{"norm": "layernorm", "bias": "all", "lr_head": 0.00609, "schedule": "wsd", "decay_shape": "linear", "max_steps": 5364}
Each number is 128 + 24 x the weight over its row's rms, rounded and kept within 0 to 255. Layers, rows and columns count from 0. Numbers have three digits each. The size before them is the row's rms in percent of the matrix's.

# down: layer 2 MLP down (transposed), 640x160, rms 0.0308, rows 490-527, columns 0-79
# up: layer 2 MLP up, 640x160, rms 0.118, rows 491-528, columns 0-79
down490 099:157125049128121060124126166144182157129125107101097123124131138094090144108105119121151108167115140113120121142147084133187100141138114135138129142084156101101133174112144126162141157162144131131136140148086109186135138148121148108102126149
up491 099:139080133121114123125180102174116144136102164122132132144172097072123119134107113123120097083159147103112145151159133135153134162144141115147103124112168116096119139130108115078151108150100126153105106152160097088101067151128133079124145114
down491 099:108166126158160134115100136105144117120154110144110138124120132187148155107131142146132159166109108141148147115101132125120127093122136132106150119151075124157129118149154143188114162106138119105167133094093156197151201111137117166120137116
up492 100:089149133110101172097138125119129149131168141139167124150162117159111126148095133121110144113109129128153116181131154107080130099125143142121178116134098134121128098198156145126153142120109122097110134124116142120090169149138150124108124112
down492 106:115102164093122141096128090141124109116133129143096108129124145137097169141170103143119110131102135142173151122141132142132117134119177184158130153116130103090114136103157101141113121141119110186098106147170111130130138135172183098088144168
up493 093:074099155091149102141154130125131140127165146142154133114129123145072134154113124138175115180149125136103145122162139105130112119133111107084136125101097114113135117153136104142122138056158161126134133146154096095147143122128094106118136129
down493 111:110122140078119136122155111078134143147166155158180156109156112143096136174119138095178120119151140152133158151121096122120122118163117122100139142133151122099123102129132105125130118091145109147179117153135092097145144097108094121105129103
up494 099:110179134081139112108127114102124116113110139145104059162125120126090098147124077128142115125103125121117157165106162124110095099117170096122113121111120127124134128127150130165163105163128120108129088185162135112156073140115133100120163132
down494 097:113134153127119108125123155106138149168096123133112126107144138145131139136108147119120134131162090174151109120110123147116079118153072159130129097143154107153135124163117149085098111147105156143124161138124122132109080094157120146133124144
up495 110:150137134157132113145120136129161151127142097154139164171118132101144114107132122116146177156123166129124074135057126121128130132178122094164168149119162095163117118090168116152137140181097147149122107140132110124116114147071128123110115160
down495 119:146066164157160106136143165180128112128085150102186131125159139154123143122137099118125132118138144169158145135121102123156128161104125111120116128066112127080124106156116118109076107132120109127142067154108132101144112151082115092123154132
up496 105:116144121152125106153130093105073117089133177125133133178129180147127109101154139137152149141096123147176087103048161157123144147153146135150143117158139132136113131118130113139121120098130163135125158166135088119114160173134098134096143124
down496 102:138123118145118146096090154139158141148096124166138152096103094112140171162099116123128146081151091122081182121172115129094122119102144104093137152124121125119134117117125172144138102155116076096113118100110162120141093115117143118155119131
up497 095:087146145112121097114100095094132129137143102130123127132109100145170179142134115129144154142102122145176148135118119162131106141132152155083147131086119101149121135124107102101113140127105135072096139143159111113123129128118105106130163104
down497 106:177109166171151105109172126110120099097132117087122114164130139106143134125168129098093086126126144135084115114144109101133185118136164117128136144135109123083138135150107152090130140112174119116092107161141140135121146124089124127115127127
up498 101:182129165125121065123140137109150121151127107146174116162098132145162133148143114128090092106113099170138142140144099089091102140150137118173108144134121104116143100134128166144147105130136127080128142127082137105111153137140149111158122138
down498 098:151125108130109103129107127128126129130106166101103094140121120124157119168105155092133113140171147114147165159123112124176091132106115120149085164167163139132158065140164112093118133096115130129102108124121114130151156107167117143162163084
up499 085:129118153129147152106096105143143128131127159145080142132151146112129156122105161113125173121122143124095103134081134122153123127130126105137114149095120146124123109119093135134109108081131132104147107120149171095153132155136109086127171122
down499 083:094131150137145108125166120138133127143102101121144110121118125147121059157114091151141127091128141130143135149142123126125152149095119136131147112152139114146133153115141155093137138164169125116070140145119081179131101127113130138143095139
up500 121:118117063098189128122125078112117163151135095132127133117151119136105108158113132129166139126168125131141152152103147122149099156127170124125121181119167076118109115089135100116112138108137161113165123112154140115135135142136135128127166101
down500 122:088152153133081122121152131136131120119157136137158134103073127115067135110124136121123130144134133092118132128139087103156164114122087117153170120142144095106120150128177169122106137118118093126129095162116155155085115098153127119113117155
up501 092:131159128106159113062197144161106111095120108168138134117119122138103110199151110116134121116113114161119117130171155107179123162127135141086168106142126115112139119120108150131157093074122150120169129085148128141106132146136143169119103096
down501 097:147125083133130169169094097041132118166125164142118139164139139114117148093146111137140146118138142130122099116080136175101155168114119126112093120130127137179135165089146070130112155118151121110084112136158077170103113149134125091163143155
up502 089:160141099097152128107162168117135170133139090178130116140089084098130132150147148127095133126110104093118160126109133154116101190139114076132151171117091144157161153122172171115121123102103153139131154118107133140111147100150126087101117145
down502 106:160110087108116135121140118127114154105158091139096105139100110119150155102127120136129129134182161118147132111141114148117104112138133143087120107090125171125100139138181127092152137117119174129151148151107121159146110147152142077110110097
up503 092:139160126111135133091081125124083100131114078105117165154137135100079137151140135073122087139159121153109117136118107123095143093143169115156132152132156100127111157133146085150085161156138101117136116118115092154108144159129130093121154135
down503 091:123103125118141136136155128100095122165097144145122111158068132095198119130108119165147123147105159102137125113122167142116141107136122160131129130116112135156117120167139143125174086084155132085110130104204173118168140104131126148118122111
up504 097:086150122146107105125132126136133123122149156130092100093111125090110107115129173099107130121108121113137132098142113099114155097130169108088114129103162112124164117086134112121107139152114144144113118142100155132134123151199128109140118132
down504 086:157104140117130160119117117118136150121103091131153144141138109181142154123128087167140134126152149129137136129096148150094111121141097148159141103154117130143142119180129146153143103101135116120141128115154119151128140102041139148094153121
up505 101:147158120107096123130049104125104148151133116152147124128110120144161146113113155112139132114110126116161124150120143139137135157090122154106157175140108074153160126144120141141163168135118116105123156139173144104149120156131120100112146176
down505 101:095170162122121169155118126109127143124116124194137137112131197128121153123158103143111107123163098114088139157138124116109106167130116122126128099131122128120129100128124117115151165159189132173156119116171147122143108092104132131147128134
up506 112:110157115140114114096080104163142116128139140160136122135152138134095124172106109128118122104144160121122092113145141156127114140134112145123167158123120105142121118165139144145145114111089157169134158096160120143103166144117108159164145152
down506 110:109069093149109105135151148126092134134078118124106131139118116095119124096097101099164168106120155085107129091114091167107137116140128129150121123106110112143112130144102132174125129148138093136121163090138107124110138120103109137132104133
up507 096:107150138124102133104137149107133121140122143130176143109105132139124152156155103128130150116122084136110109118113144174145150165094133132069115096128133152153168093131131110121141161151096104095155130125158149117134108098127113127132132137
down507 084:151113154122138155109155110100118088128144093127121099106136135083139122109093154145102108139143114118126090140189125109142151103161111159114128139146122138115115141132110147123125107121135146071145123134190161101130112135131136197139091132
up508 095:129126107126107120105154122120102114127118160108108155076149102123163084070126143110166127163106111134161122157141130145125141170140127124113138101130142125152137122116105211131143102114108111113173134104092081108156118112128092152173093128
down508 100:126161171149131126182142133159156117163138091095118148177128165134122187153134111153106128120132116105093140128116110110131117111116137116179095092136103153134105154116179069132124125139137107158071128151157143115093145132121116128107135132
up509 105:100144155127101117142123097121106136108092147118152118089144152107124139130128121165176169180141150167128133147136131136141120112158161131117132087106137104125140141145138112092136134135129101169133133141124122065110083126117162136109105084
down509 098:138100085133115154093157124117149122134173130129112128163115105168113104100131128110085096080118119117147121102106132138104135130111080104124119174118142138141086136114141128155142130123134154090127123102130159159130164131125079102148141184
up510 087:102143115118140098150127172123126126139127117144167081141106109128125130186126112141099091101087122126135151114142118087114115115139151130097087134091102111150108115177163161127172110162140125121141164143148091128099166133114116126108152113
down510 092:144166098151106125151124114094150145102117102097140116118165137141117128128157154150128122130120147144161100141092126170114095110123132175078141118173124110129152110103142070140145111107141151105103134137126087146097156098118108112083079138
up511 093:128108092088152103100115126105110118161205137123114164136127094148120129142137130128105118086155168119091135124170158155143116156130114093118145151149121150117135099135109155123124107116117141135133107122136150109176137124108101164122109177
down511 108:143123097144095145106131106118119130178167106125161122117119078121125117168120145106107118079143103144106151090144130171143097165106141122103143148122113134111105124104112160120124142121146166102121120123080187133148159098080126126109074162
up512 098:091102124091123151090179109128110153109121158161122137131113110119071114153099125114141152147138144182166145143136135125175100097137120120089151096146119148155093109128170120148129145106141133153123072163137140088128113108102108156139121118
down512 099:180166096081139167120114141144167111114140101166142165115092149097135111129100119130129114161114112112123165104153100144141104102112111109160149120139118153152141056145128169081103149129083112096174068118163136108086134132179144127155121107
up513 104:138149144129125100152127118136133105156114129095146114118124107117160146112083128106140125093118128134136139148148145137137116108147123113110109159162095097119132134184106086167149133100121150151135114113145110128135167091144145144135113112
down513 103:097115157153147132130106131103111155091113105113134108146138121134094091154159137130115136139130095122130118148117121113120166174093083153109146069119163175139172132076127157088118153144123080145098152124121113196137078135117072123105103147
up514 110:116128103151118135136174090105125136094129153115118068141096127157151112119133114122158132118136107135136137133133124150116143108153129181102139114144139159103129120108091150153121158123123105134116142155120123112103127145150126100087106134
down514 104:114153136129162123107090142130139135144104113183128151105171157109093118140134128127079125122111148155119129121123157132104130162110147107137116150151123088113112144121185096101148103076132159120137124081118126125127129071133146147186158115
up515 101:173189134129119182139112110118083096140115097156151117116102155104138130168141143154120151180087140136147144137135166117146149128127168143110151100120133116107091099110148144120128101120148101146164095118154135136090135157075119135129063131
down515 096:074089128123137085123140128117154136086143153111113144151154076163123132102127130118152124097141135120121111119118110144110082133117092130142105115140123125130175149152082088127150154111104163131122166133113109107148113105183121142154175123
up516 105:087140081177090125081112135102128111122140115147138124129149140118115162160118131136099152117125119161104121103112102175077143144118129110100151108165092170142153130141148111153128094142129103117085158156150105127120156161124104128123120143
down516 098:176104121097101132149116128152188120136091112113152118108119156114152141114127151159132111098077180122113121090159179082128113127139162113155144177140083129159113116156157110092134142158126100126153158131129128137160128080125119153131167134
up517 104:122125082190111122166128158088131138120149171145129107127102138122111135173134126154146160120104122124112091107114091131103142121141162154113145148149151127131135122136144163142085161114156142141094084170104130156103141141125152113105172116
down517 104:147147135097132138122145133110120110111143102109155150193106127087088156124098118124139107137127144158121108131169167151140118135096108155171096187138181139128123117116117132161133042150126125066114120128152103088110123128119142130105106135
up518 109:146098107114150131090175183134114130111179141077113168141109138129089156125160131177101097156150131104138143120148158147142141116099172120145106129108136165108128134130116104140078120135119128099154082123125150123139079131089106124153112115
down518 102:132171143122154111157104105109137120151087134171116113110150132118173135127072116118140157084098138142120094134127082089136113161156094135115122107114104106158112124112131164099185127119124097138099172145132084147126168107150132146096163149
up519 094:133108092190131093115106133161135127128139165151143121136126126138133089140116110126096090123146135148128089133104137122127113143120134141104106164066135124136125127134106096135130151126126133082123153156140148087108158140132162096141129099
down519 092:099147168126145115159153096137148144145112099072123101130140136080120136072137111127136175112074133117107149113142164116111138127146111138172113113169135133130123159148183113073134128141131106160104067099142090184144136118113082140143119145
up520 089:159091133137122118132121140138161137142194083139109139172103119138195115122138123128127155122110131148135132142106131140115178120152116092115118166101140075120134102138122122116129128159126100122098112111091111107120142134110105117129147103
down520 089:111135097123138181125152149123135099131167124172171153070113122102120108104113141117131132123092150152127082088133133133105144151093131180093133111149112161142113129143100097119094070147144169164117115172130162091100102150145141137152129112
up521 091:101150110109125139100148131125104126139201174138150111145125142153121182125151120134129094136118134115113150113098187144124084112166128137118122094139145130140115155111130143099118139088149158128110081085145099086141158111149142150105079105
down521 095:142128105091119151139127131145163151129065087143127142115198142096114091147095153137154141122151128154133117119143106134153153150107150120124122142093125149105123090150120089157121130142112086132095127209121164158108083119080102108126125149
up522 095:137103162140149120149135135180094157174106178120160144072150114145118106118112187089144120150152128144112132151092135096149156109095097087125131139156127100108127131132120079166120141127138134113151125104148178098137138154160091097106104122
down522 094:129124102141123132097134114088139141085142088178079131157121146114138137131128070167165152096108154143138123083161139137110085135157168165143098123125157149164140112131159174105125119142154138158122109144121125157119101078136162131164142113
up523 103:094116135138169096087155097090134137101141107131124148123079131147095127170120139113136103109168124136090147129130148149089107132105144135081175148147104145099140133187145121147117143095146164117162155106169127122144104146117114109105132159
down523 102:162167146093159132148167118112121108142139093121153146104095163109125148112128159127121141122113117128172124141135101112142140159183074127129115119127157099135115124100129144127140178132110143130120120121126160147121177119082112134125168090
up524 104:118087087145119150158106140129148163191165146098114136146101159082105117133134135129151145096162109123109092130119123147115137137120115107157116195155134147093128121105158118154101164172149164122094122137099149128124169129102148114112100114
down524 106:125147142143101187124097141126115122162152153129150132139085104124076127122129121143131192141162131171105140147113156099111114132120126119095120183149114140092136117104092106103162133140111136075101131152135142118131157095139143115121140132
up525 083:102169122091136114139127118107111101123108126127169113066156137141080159156142127141155141135133138082103123129117138194145074143125093094129138170098137132122127130085102146108156113097129128143156202140126157130118117115156134104131087104
down525 088:099167112103145100121112137107098090146121130163149126082134160138095149121160135136143127178122137074144120126165111196144109135108118092107143147149135154146112100085142137151101130130103115125125169166134127104143133129149149141134098089
up526 111:184100165143125116110198123123149153134126156138069108104139102089155118146169100144097148119163113105105161135171151105187135141125127125117117152139098147119108161163096159144133151125145107098177101124122181136138118112120139119134096107
down526 117:134141101136113103148132124122104109133071121139159112089120136140153146097091095094119134148139094111112126092159108142099117068111137126139192149123129117080118106138182139136114126105116084117120110102140117103114114135147114135160103102
up527 098:094114075097139112122138146113092084160179167111139152132101092134150141144131135134134144161142141090089136108097148121134124177130121127163148170148130133107117132122129142163120115112155115089117127137123111110111165123103122139106154143
down527 122:126113106091086160119140113116152079137150140124126093135117133147105139120113106122104101126134105172117148085113150129177120166159097077155111126172125108076162135148127120129127072112175126071128156139065155107132147150121130112126105171
up528 096:150138162126114126130143108166120122108114191112114117139138132108128090111095114093109114139143185143127117110126153085169143175170133088127137097103133141135126140121077131116106155131134079123145120179145146155101111142161117104144127137